python train.py --norm_place="pre" --rope_fraction=0.5 --lr=0.00966 --train_tokens=183600000
Each number is 128 + 32 x the weight over its row's rms, rounded and kept within 0 to 255. Layers, rows and columns count from 0. Numbers have three digits each. The size before them is the row's rms in percent of the matrix's.

# layer 10 MLP down (transposed), 640x128, rms 0.139, rows 72-97, columns 0-127
118:189107134149172119140169150228115137127127156077152076126129185162112119186136120109136146168141120174084150148099114154195174117119096072122091158158164121167167119102078145086084172114135145113137111187138156128087077138106087095114042142103107110117103137122159161165157162155109170124181128131095104095163149159179114159110124131127103122149115084084127129175136110144134131216111
067:157091196140180110114104109121111107136059117133116140141139129139157143183146110114161158142126103160054102080138152115173105161085118094176095086166086099093148101067130111107122147095098118137092134150218106145134137092122103138211128148133152125103114122154106143139059119078133139140161123076058123097087110074114127158169149102101114139091107164182097117084044081100129143106127
074:180112105112137130190193070115141114058153088138140178171100140097166169131140153194133165145146119140125146132167130147101091097118150106080170214166125109191156168107182123073147153153124139119149189140145109087104148080156147152116093135095100143143121094125120060121097150121157100147185179127166163151098187147125124076150078129043143138139132104102130127111124102115158145132169
098:164065146063163153110098110141176129111106148125045101201081135106101126115123177104117139084127087047171163110094149147098098129169165097145105095106144135150137102147184116165174174124154135149144093211090069077152140121142106116111148143144169090133132136102126125101088076168109144145134079133092141117107142136126157148162055153156110086102083106156149143121125136101116189091172
109:149206065126109097099165114092121138075146144152145170119184196156149095100101117136154119126137098160122141159145146093164112101141057164145136123068144105146130119099170169074149167137151142193157110186127132127151122077087137166113107178178093085125092142051140104132135156104115165081129059150128141159092131113092101140113148152173163141171090083109079062162148128149128118166121
112:093147068118189165130143103129164095126055112135171139069127120171153115163146117146149096125105160106120104174127167177159116186132152106054210120118073135095133140165133082154163079127087113175113126138073066151125111093087150113133135134143132149132101085164151111056099109113173141189168140119139103127132108064173087158120082111127077133145173111097140130118185093117152087127148
101:136079107111066154197127164107040165071167131114113147095109093157092146147136072145144140090149142155180137103090106083156109100076145114156110115160134138128131085084144145141077084128123137088108133141145112135109115151134134180137171133154181112148180103108129143142155107145144085186060127108112102138118074147136127123133173140133142162175241124094094129199097166177108139112100
065:174137175153066115192196127135079076146148142175095124150136120115129117147122092186116097123113139091116137152113162119085108126091145114160090110135164095178086135139080115168077023076105101108101082096139138116106124159122119146127070084134063140051108070168144160133116144159138155106130115116122153089149091103149138093121111139142203115169124135165141136127067086137078108131151
119:189165103048176153076155188123121134087173141121197133150130099165131123174148112106106042091122169114138124155151187117116123206161089151139121155128168141145080105106067099175132095123166127152115156167159146112104116089103145090142141083054101119139137154159130113076140160102095154144137150124084124056097166135094146147148138151119151132108153179091123110154128173144189150107135
114:112141178153137109163118154103135119080132145179133165104111048148128120112179122138192130164196109088153151092123080190140149117099132166151105131162157134103116093118103206101131152152158120212089089158078097114131141158069191099152115164097133125110132105115145153090105096109124154163067101107070157120108151112132173165105063069085132145154183116105138118187102131154142127110100
122:130112123108132125074161127126096133176084126093150185125133123136116062128135160160182188069118105120175129125117077139150086142169129124147123121136122068156178103109146126160130157116100169139117128133101113156131073152157142113181131102188077180174143115137079143155118162151084163141153100118058171118052090162084150107098096164223122101163102171139100129156112178137128075154089
126:070148109104138177096121118180102106111178177104091086114122198141108034136103127112160102114078189134137083131093085115090153090179154110060134132118068105114128153150178106146097094129102138089106119073210107114120128121131160120177120115151105199109123150087162071157104098138114131143099081106159100148134196107159164158096152116134093096117091095089089114119153119125144147106127
114:083137119154151076098118132107104135151132125090129087137139106138078164080160079133152179098129107042116159104124188137104142073170132117123099111070146116143152108145083160121199064062114162100114093093110115151188108122128120157119132104182164176155149127102128148119114140196150120127192110140169171128148151094164121093158086190144127198160109132109130107138157172095100189162101
105:164205112136138147094093144090083142122121176140103131132110108067146101162144134106088117130154130105135113141085102209179154110098191149119091202101131119098146178136212133165183171099175134113110133204177165125113142141126084158089124160125122149112109137161158097110120161066141186134158091104032125140115118141122118125088149124143204140162166130159131133102120148138126151100155
106:137110152095113057119104150134082147157141128149140135101145105151112102150157095151166199141077116136073123151119084184114194157065149124118127144069151075123169157091125113122166156072092093185145126186130118108170102113070156126159137083143110083163101107098059128132090131093124123068156127090131114127143114122125052141139130120196120192082133111103107115109133192140094154157175
078:137093126172170150119161139125151141104115145132131131132127126135098063108127111118108101110108147144162170100092176139126116135145116163151122124133174115146105132111167084087198102155152156138108207147116133060182138100136155107111190107066129154136145139110165150150152091071102133103139075101104112074103112127080021126159168176128111132131139200139200178069140067137174166137108
098:208172081107102129098169231130080121114088162162184107154113097132126145099066118101091073105124160083118095127111145102105116145132168117072132229099140180168137144125099154139149145095150094101157111121032065085110170129123123102111127089138135165116127126133112121110133100096162090066142113136147116128142130128141125150163122145112154157091146169171160149111144144175078144115158
065:196147111120092105147105110094152130184119095183131101087158164163152141116138096098128156156109126102162036129108108136132128157102146106103178133135121130092153101147153119163102109137103128116175131099125132126186082081059140089047188155121175110107170122070122149099189096134064095078111156140135100153121019146103110178142126118179101142147107120133127091136123154090093102125152
107:086112147099173133155178184107173149137073126131128146116130067130160098146169077152177162126100132109106074062136173177116165146101136127143132187204153119103103161142126151130085133140125087068120134086100145147147127161117136139128174092098139193139129066111113124168135131145101172106166093124148112112122095115117146113130114144128101118146064102149024102181151073145189082177125
148:139177164111053162118085121173142119096134143134077123097187167101116103115176113096102100098104123125096061150101119114099076143121117121175109101109204141173093093148150160166151148103135097092129087174145103118092130066098110198149160077116118137108096105114168171092149108164105151063161149072092145137164166090123032127120161110122131148155115078097134140142124120151149095162162
102:175123166153150130120135103173116102120169118087150111122108140134082164116155137137135129137138109074091113154094106137128088174116191138127115181102124140107098115121109179163093144123153136151118117096107049092026134110135156165189156077170087144085151132153144136105073093073150124105117144105122165132110107113139204153090064160136129179176131137057120160145125192171151133201097
096:118105122151149083156138139089136112133134120168079138084149127109168084163139170144107094133215158141100151134152160139144090145097138142162095113139103148134098099134138153123098177087126115092110126175090127102177126040144118116133170109167148165129174195119148133095171181093119235171129113139126120135082047176187139125151128138104118147053142096110131121140157164147076102097081
108:154094101133168067163180111093148077143158112100093142089129120184171145111165131169133159135116164148064158078122117141141101098155146168095153120144072147154138146085108089184123181162152072121172116129113163146136091145108119202102089107122143110154101117125005123096167162124103133121167193095145103128114119159101089155090090083144094083140110150093147154148155125144078129147097
108:078151108147121103154129123108096080090141177096078115106111084148157152085141108095148155102153102135122134142144164113150071108149083092117116105177072108153126112161157084053123179118180119177095120153169145129130114147036183148147119095162078113068119144160099086073163111211168124109136119119135156098198130111126162123137119187152118178115146101160127097162177129156144137175111
108:131093087142158077107104136145113116122171190100110149149117129135125164134099088152111152167103078173131132162135106053103066189106113183088125145101108102146161119093180143122125173101188091148149157142083095056221151130143160109105137098104193118117163093188135093137095114085132120066117172127146075103140114148155113109087134137101175142126128118126173125156133151096203137169133
115:130159089131147090104147162151138117069128070113069112068137108143124150094091104097166150128099061172148121196138170109111118138175131128122143096169084095180057121106149159115137108094164158154130133159168116176125115143141093093090096095226100153185173109142057127181148135129122145105136204109109058161143111124102134132157126152157169070106116087091136115127134151140136092120134
# layer 10 MLP up, 640x128, rms 0.439, rows 73-97, columns 0-127
065:122106171077169143102150108159145213158045107111142137162114112088164108140138161164124143127119161115066134094066156136119124056100144150176112141165057084096188083143165112169143101093180158117127131099152116163143102137139173146172141185083155140098203098155113199108121099115098134127119087126141115128114121160156154136115075087133157191106113095166116100127174120153124143141158
068:149194163163069094180175157123093079159142087151107147067126117093125153095068153146154068112143081095147132148154121137123063083135099117127088102169146134115082104124132136115227108155120142150103123172159130082156160105163121089121118128154118203165141140210065117118106114086137079070116184139160102146129089164117134114136145111118154094127105116165125143183144080123119145140151
108:098118141141197148126100137165163127120096069178126059159110148112123148169113137080076120152169089037150166134139091131129120194100154134191116146115138140135183096172157124139128167089135102178119130149125108090089075088147140088098148093180185181116125122099085115135177092136175146137143165101203154109062166090113152164149106097155107139156152107117125128085096128106122164102149
111:140181102137103093116090173098165142057102172102176130128128117098125082142124083145143177143089141139166144107137199158119145123152125152083116110065086145164121070125077104114141121157107186171119111126159061187117057073143170163139080120111073091067103142088113096117138095068098103159148129113201129144136118127147116151094098108154142099117073129105181171130109129145097124102108
109:111150143114163151149132149100105097114089092149174159147130117109168097167131142177102122129115126127070112160067146166086177175191106076166121110127143147089123162103150093116143173139139215102117081138150135119102126149153112179160172172143145097190150078113058114148155123159115173079133111060174210136132190166147138122142145141108147108152201113158127103092128172130083110122116
100:125116096130070152093138097178111100134178148160095163121147117103144070177174182148145129117157142133151103111102095096136115183060160189117121136140173090090133123099102099116123165156105134071102209133136143139116097198074112121098115137110169137162145178139076145149176068120100119174077149121161167155142120157106144164133231127181113134116099162122135160152161137082095115107108
066:121117110103099094125120083172116129090136151202175083096095117105186098137119140153135153111134106127131090114119173168081095135171176132128105104110109090144046092119098155113133126100097188099200103124130144149101156134109119183165167065130117094085089126176119134170146124192117120150140107122184080100174143115205111114159146090172153122183125184137134186175077158129146130097129
115:121128140072122093136118100122135135068170124178079079150170123076132113104082134147096189119178128079158156158084151114111078111168105156085107142088148095178122066148127095100122130148098155103186075119146157157128110107159135127165150099135115144127114108195106197111188109162097128110146138104121157110126058188081149113149139129103120092091136105081189130054145169167138174121089
125:084117106165087125144136040158124156124096125139089093165125108086139131100115134192111165144119111135100134127146130155105171110117115165165164119154118099143204159148174129082119109133218059109097135148072112112139160141134143169105136086083092104138150131092113178115189116094092200143144116136093062176110106157125144180175117119177145167199130159156144095116169125090144101156158
113:094132144138116109091129077095089089122135146168111151137088145103138139133165148110190140102151104215150129073058086168079172133123092135119149081140156178075138096146109133166098043089103169112155138131144155192076118117182153121146127146129136142176101113101110170145159160119093149127091106124112213130096148130071103091154112100158106156161118192148107098086104195133119145148131
116:148115038180132109218098066163132143164108097074132075140100105074179071142147138133174104143149113111115133109130131133111052132089200100115171105172089127165157064105096122143092122147088123112119122076162110174163096093112142113131164119177143191127113123127058091121178127108103149127127088091152142157138116147127113101132106142133126133115125150195147162135177122194141115143119
108:119108083158108130139090096109140090115110106167135084140113136141065167109181132152163193139104125044161117110098095050149080074092121096139144096065124123115105163102096140129137077079099104125174185108128150107125118089054108082170089160157133189157094142098100136171140209191086131105194149115104116105112139123134119119128107119147158143132115166128165163144146171113160158121133
101:121153143093129158096092152201099111098157138149165108134130150142148165166047173171098103149155131061087134189154097114118081129115160114096061102128142055080115124131101135169079105133104063058112067143159160124173149116165126106108136170099112148143124110190139162120152118122172111127175134142137152128111083183112183129142155110120167125071126136114124140135128138173152095090048
109:126110155156128135174061067102139123168187143119121108150092122116083084124119148103110172144158138189099145171124077111112156121165094136120167132086111092132140103113191161104158170155090110120101144166168151156196179060149073159115160110164158105130122147113094147104173147121104163119137137075142172134130123123132175153125172172196099080079149074149107209128124105167092143172121
079:143170122103196117071148102081123122109136124113107200121145087107155147133150109128126077122105115153103169104118161145101091090168171173185116109145164076124163172088167094161100180123126136148149140110122143136122152140142114167133172095122142071206177106118110126134149093151076143150093121145117116178123131165131061144066137192129137198104090159155139135170175035146107142141085
090:115125091148085138155151140116159158147115160177168140072131042170159104141079112102197115107131195180162131108137178137165103150092136135169124142177108168100106141134130136135119136116089140104068118122083112127093084084115182157128124177112136124095084134145133146177083122126124106146078100058182102151127120181169211138132107080140162134157099106164164181104106181082136156112136
069:085195094153131106106135096124137140198153123129138172144161150157187099098153072139102163132115123115126097139189124124093160111140150082100145133200127102112136126117184141088144133076114120166198135097096150197126101156139104115152176139190116136186101102128139156081126098128114063063142104114117089164069090165169167137114131063105101091071096106131108109153115161148084089153144
108:094165135118155161106130182082111124108093172111134155108077077087156149163138147165102090145090128138228146102115201089132117146108124141089118120136094109068172115183149137167128131173102093138148126122170128152140104194096169136103157150117121129117119137118102146149148209135147150098171148181110087076108151135093113175155076083091132089136089168166111070127155148114196099171117
136:112130124153114091105087119164110073162086144150104124168160048115166105107111162144127190168114143098149104165104064077116130117123082151156160088143087088070139143061156152125118165131119118137143165110122097127194100144159118090109119045138112113105107139169145136163106153097094124125148093127070198159121211105096129119130111091104151090113081104165082136076153184080137114144099
098:148155151146144101149152126174117122085137099110156146079161140142129092131167164159153026211180157088115158170138161159126110177084078147147066166108107089142095135141128131111055119145040136118109098139087125109170102103156054120145088144045105114082210152090172131141157084097171122132120110106132133131137123146107157112137160110110106111123161134130114128151145108179142105110115
093:160115132143113131126073149120115107141170123030104154171168142133154086135096167111127130164111094082108131119134093167124131124120098138163074164126106121133115043174138217144142114156147139099139185163109155123162093126090089071130104106132111129133131175084089135146118124078097184083140127099087079110132148156054144092226130104132152113093084145064165151130096131158092121120116
115:147154173106173125146153125183100134125143094127107116112104147126103130113167125188153140152045120124127134111140094141093138088084109135196115157155112106147081177117138158074162118127123132069205161172097134116158115183144114116055198080141140141138084100128121114146212164109158174184061162169142122140133107185154119135114117132125124110095045106116139167112146114142105112088075
106:150115104202119158113148108121111117163124117146014110153109096155156142135136096166114103125088078154103169137109128096068147148076122051112115103138146084103095118180147148119133158084068109131153114052111171153094161069160084121129158113131143118149108113146182160111146090148062127140085167083113147184157136174124101132144154111121187125152093102188125137097131170096105119177127
103:098112155144066076118173104158131170160097201120142149150152102115177092130154101145164197200150094134121153173160100185125108115151167107120174148118090070122091126123101170164140133152160140185118137143096118107134161134112157149123141166174096114136099146142131161096111168080120126110151143211126143085177191141106114115157131067124159087051106091073156154125124169137069140123140
110:122161087136127116174137070084084136064131073133138116130138177090120132154143134094140164086132039174124149131125127106073129092106099201114089140155097089166052134136206149145152148167128166150146119113123153132164150122078137124160135154124148144089149123093093147091171169183130181194087125152117158134136103123155138170193122076141189148122185104126119130153133127113117101189156